Weights of a small transformer language model.
Size: 8 layers, width 64, 2 heads of 32, MLP 256 tanh GELU, vocabulary 1024, 0.482M parameters.
Architecture: LayerNorm before each block, learned positions.
Training: a variant of Muon for these matrices, 100M tokens, 8587 steps.
Each number is 500 + 40 x the weight over its row's rms, rounded and kept within 0 to 999. Layers, rows and columns count from 0. Numbers have three digits each. The size before them is the row's rms in percent of the matrix's.

# layer 2 MLP up, 256x64, rms 0.178, rows 179-200, columns 0-63
108:537567526510525509616527485415577459493441537445513524495484484450462457439505522421470535499484461463546490470521482525480538498517502531470506448544514518501481476544594486491479478538422482
084:490453477481520509547499505505395528523503442546440525461542485439533445437481513461531494459479554480520466542558548465552450530482444610518518475513514552545499522507485584490501466555479503
111:506449503496550484491515481493539471470517495502458573453524486458492530503537459521593455460540518476596561515513519521479494412491450457478537460486489544401513497490511498478474457519566607
062:444450434490512438508482513562492502509475497525455526438511510588480554487473536481594511494507533543478491533505519488511546492410466528460511578477551545454573419466459524507557475499501542
116:513500556433500564575525531443492461511475452510470437533506481462465555548515525487442524473463527464531516527488482475493580461515458488506576433545507512514587494537542492515411498524420488
104:509552382546482431550471516521497496416537518441489548512563502518544474542450488510439493523484473472444483448508488503574534459517558459531502548471515460470481505508479595460547473503524515
072:573527552433436503558474538513473453435510476461530412418563506481496490510499494523569475514467476547528511506463478531526475542541554506450514449498594489452518501555458493533450506515529455
095:530476470530487529528428457523500575406541512454439491456537548557430470494494561456476491476497487540511474445563588442581497500505520509468537444540460490548551487520448507497518490528494488
097:473480489496463513419524522519525513493497439465459473551427533486555449517453549485548435502545522502571573495467549522581542485537500485500534539410497546445487489468553524482470439479469554
076:552496458480498445472466426504531491455543415531420501505518499533483511502516527465526458548487569541464496506569531428510539514504508550551543497482563586530518465462436553485438526515549465
123:486485509493507601513434489493521536591443479436508469472455574479526497445460485459491505518520466520469536422558549478476586476483510470472571497451490532476500508535540511558507482515420548
096:512480419537451499470476463547529480523524468435484515500542587546533488489530499443493537368449532504538543531448502502489474499493516496449486502393542513498546505519493532510485481480593534
114:538488502524569504554514498512527503475459478540573467509463584446515451553477476447456507439470491465528421561541537494568544506494469451481534545534496542448473505507431497526592455497454497
122:535443516616525499524455521509539537460480468529434486500516538518483462444477533532439525538485429480473516468495487526501490466476477512507605526542502596529522449503553441536498455553489440
078:449520512519553551533505538484525475532500470440456597518520526553481529445490466504478473524418415504525493478486414447512567544501517514457513557474462497488423486530484526446507449532574532
129:481541526393463587485550528478570473546457433561520530460481503536477516567461499461465538466523507424503470565523535525526549452474427464519555455519505504478541492520497486469459538488463492
108:487530483475484552531576508471472424521407492504482563491500478535494515426507509542441539510523539470578490582462596501468508466574495493501474424514513509542521459442525522505481465526440490
091:486475550431464523465536515510533444483443501494509489459487549510517508463491492536537511520541417493511578472444561566439500497580515464445521497564480521494582404543458479464474525550498505
096:484476412510446571483507508489494496476532443506544448589501532472464613516483487503466525463523506504485496532462473516556495389562510475462525590553494525509534506542483568491530474488483485
105:497440521523482474548494489433416508557526508453563504480555458503511493597498457434509548493510470431535443512547530504517457495517527515458503466421582508531442485497464527552554463526487544
155:520574507419568514507456507405503441493510553544500503545480499519459513501562507478459487480536469500413433511456522483532539539552462550449545512581545545519449446487494516505543509506477455
103:494535473496525497460551503487487507477448455429501503481546503466495537417471501506592432527480551567543525549445565492488507540430479487474515522515507439553551469535470479557421459492564542
# layer 2 MLP down (transposed), 256x64, rms 0.0561, rows 179-199, columns 0-63
101:455408524469539516459506510541432531545506547515490464513492528592512498458480474471397528498505475518457525498474540484409471567487562447496522562528452537549455513560454516542504492516520475
070:463509551526479479462461511539479447467537519466461549399559465486521498474477472541486481560519497498535572464550558544416550469487509489540487575494517496570524445518496468405469528460494468
117:509478425524457495510509503536575520523550494470551527522516489511497509534447476520447529542446442526586511462469513550478410561485468451485470496455482539529607477538477487525467406508471526
054:458508411497499575533417460479457459547466492497479517413499533504498520529434461585446513493541503487504517509500519509501496518483530450503453559509569541495569577501538564471562457497483537
115:568486468509443534601506519447424482442469529509469483471554489471507494498555486560459506492465488387471549517516534540517532467437512451498539519432564517508510539566516458478495523537460512
110:472486498560441472446457571497433568456517552515496580476610451503444506504511498510484532491479514461485483531516516444520553476442503523453506543486467475458566467544479565556493519505485434
077:530463454531457456512550552457520549433443422535493504497517568463499498544488511499527480513496481569524509540476517430502527485449438473477514519455451561581476550549467522551450528449428486
088:538621521456573461508469511512496466467501557553523545475440503487461568561509495467461482504538479484440412502448543553458519495518412504468485457566517540515470431512524498518500503497500513
099:508498471457490439479488491520433497468504472444526534568513508522513531546531517578416448544513507455415457482495524552560498487477477483451510451421455545520477536552524453501534547505575561
059:432547486556508430452481465485470464540513555541548455477512569428538472463490514464444502521491558539449487485435473467497535532475506441477516569557464560545531563499528482466465517479568535
104:487542501498420469538484487495453543448556515552426492497480505454540522568518515477474454460495520530489508528523413479482447492502453560486465508571464529543523525508567509439486586465526407
111:588543559487450537482458490505433521592407536482427470526507526486537522518534491505487550358489549494442516491507517508503500500463530528440535495508523459505498508450471502491472497532487554
113:491502544499447559458531540487439556470545517485452524518534519477459519531467476449591498532462460500484557451466503476452408480516577576463579531561478419476501526513501506488484538510477478
122:482574537379467507436511512482468513573504530576518503485525463500484400565427527474518553523517486563493471567450460528480477521527442474473451535523512515485480523549467532491491457503512513
076:436496491483524615562484503429490515545562519532473600561456424519450466500467476493527528497460433519477509466493461472451539535528521507471498542485406519507474520486498527500510456566504522
136:499456450563423586567491552480554496442533496464485571494522469551454501529538534483485539462427485463555541500516464534504497501435601487517539470432519489497509447484531521441505524492503516
097:491441518544513449485523494523465485504526449491482482440525483576567528464522496557506565535483540476509576464564503499417435583447504478466536527418572475517557476483511494510517445463476485
094:448426443498544416472493528483483562511564500482534523489498476454486547462514510523529507485489501411493548559478436525526479523416520506469461536475477521582529463536474531587562508556484468
095:498538499461512390489496511498562561501463523493446469492567428479434544438414498509497518541613466514497509506466444500521451493546478499509521487468507515567516540511530567439469494529500498
099:507491540473490453447547450595464516492505476510423523539569553451497536533547516478515472442462534537478512525455483470517590492453549497518521454554438524514574486437410521497485529485501491
146:581491452528446465501520529525470462455517524442509517456544495544450440509451511517511561489527467521429504561502535504480513500454450529565508535446543584548429469459435531468503480544567495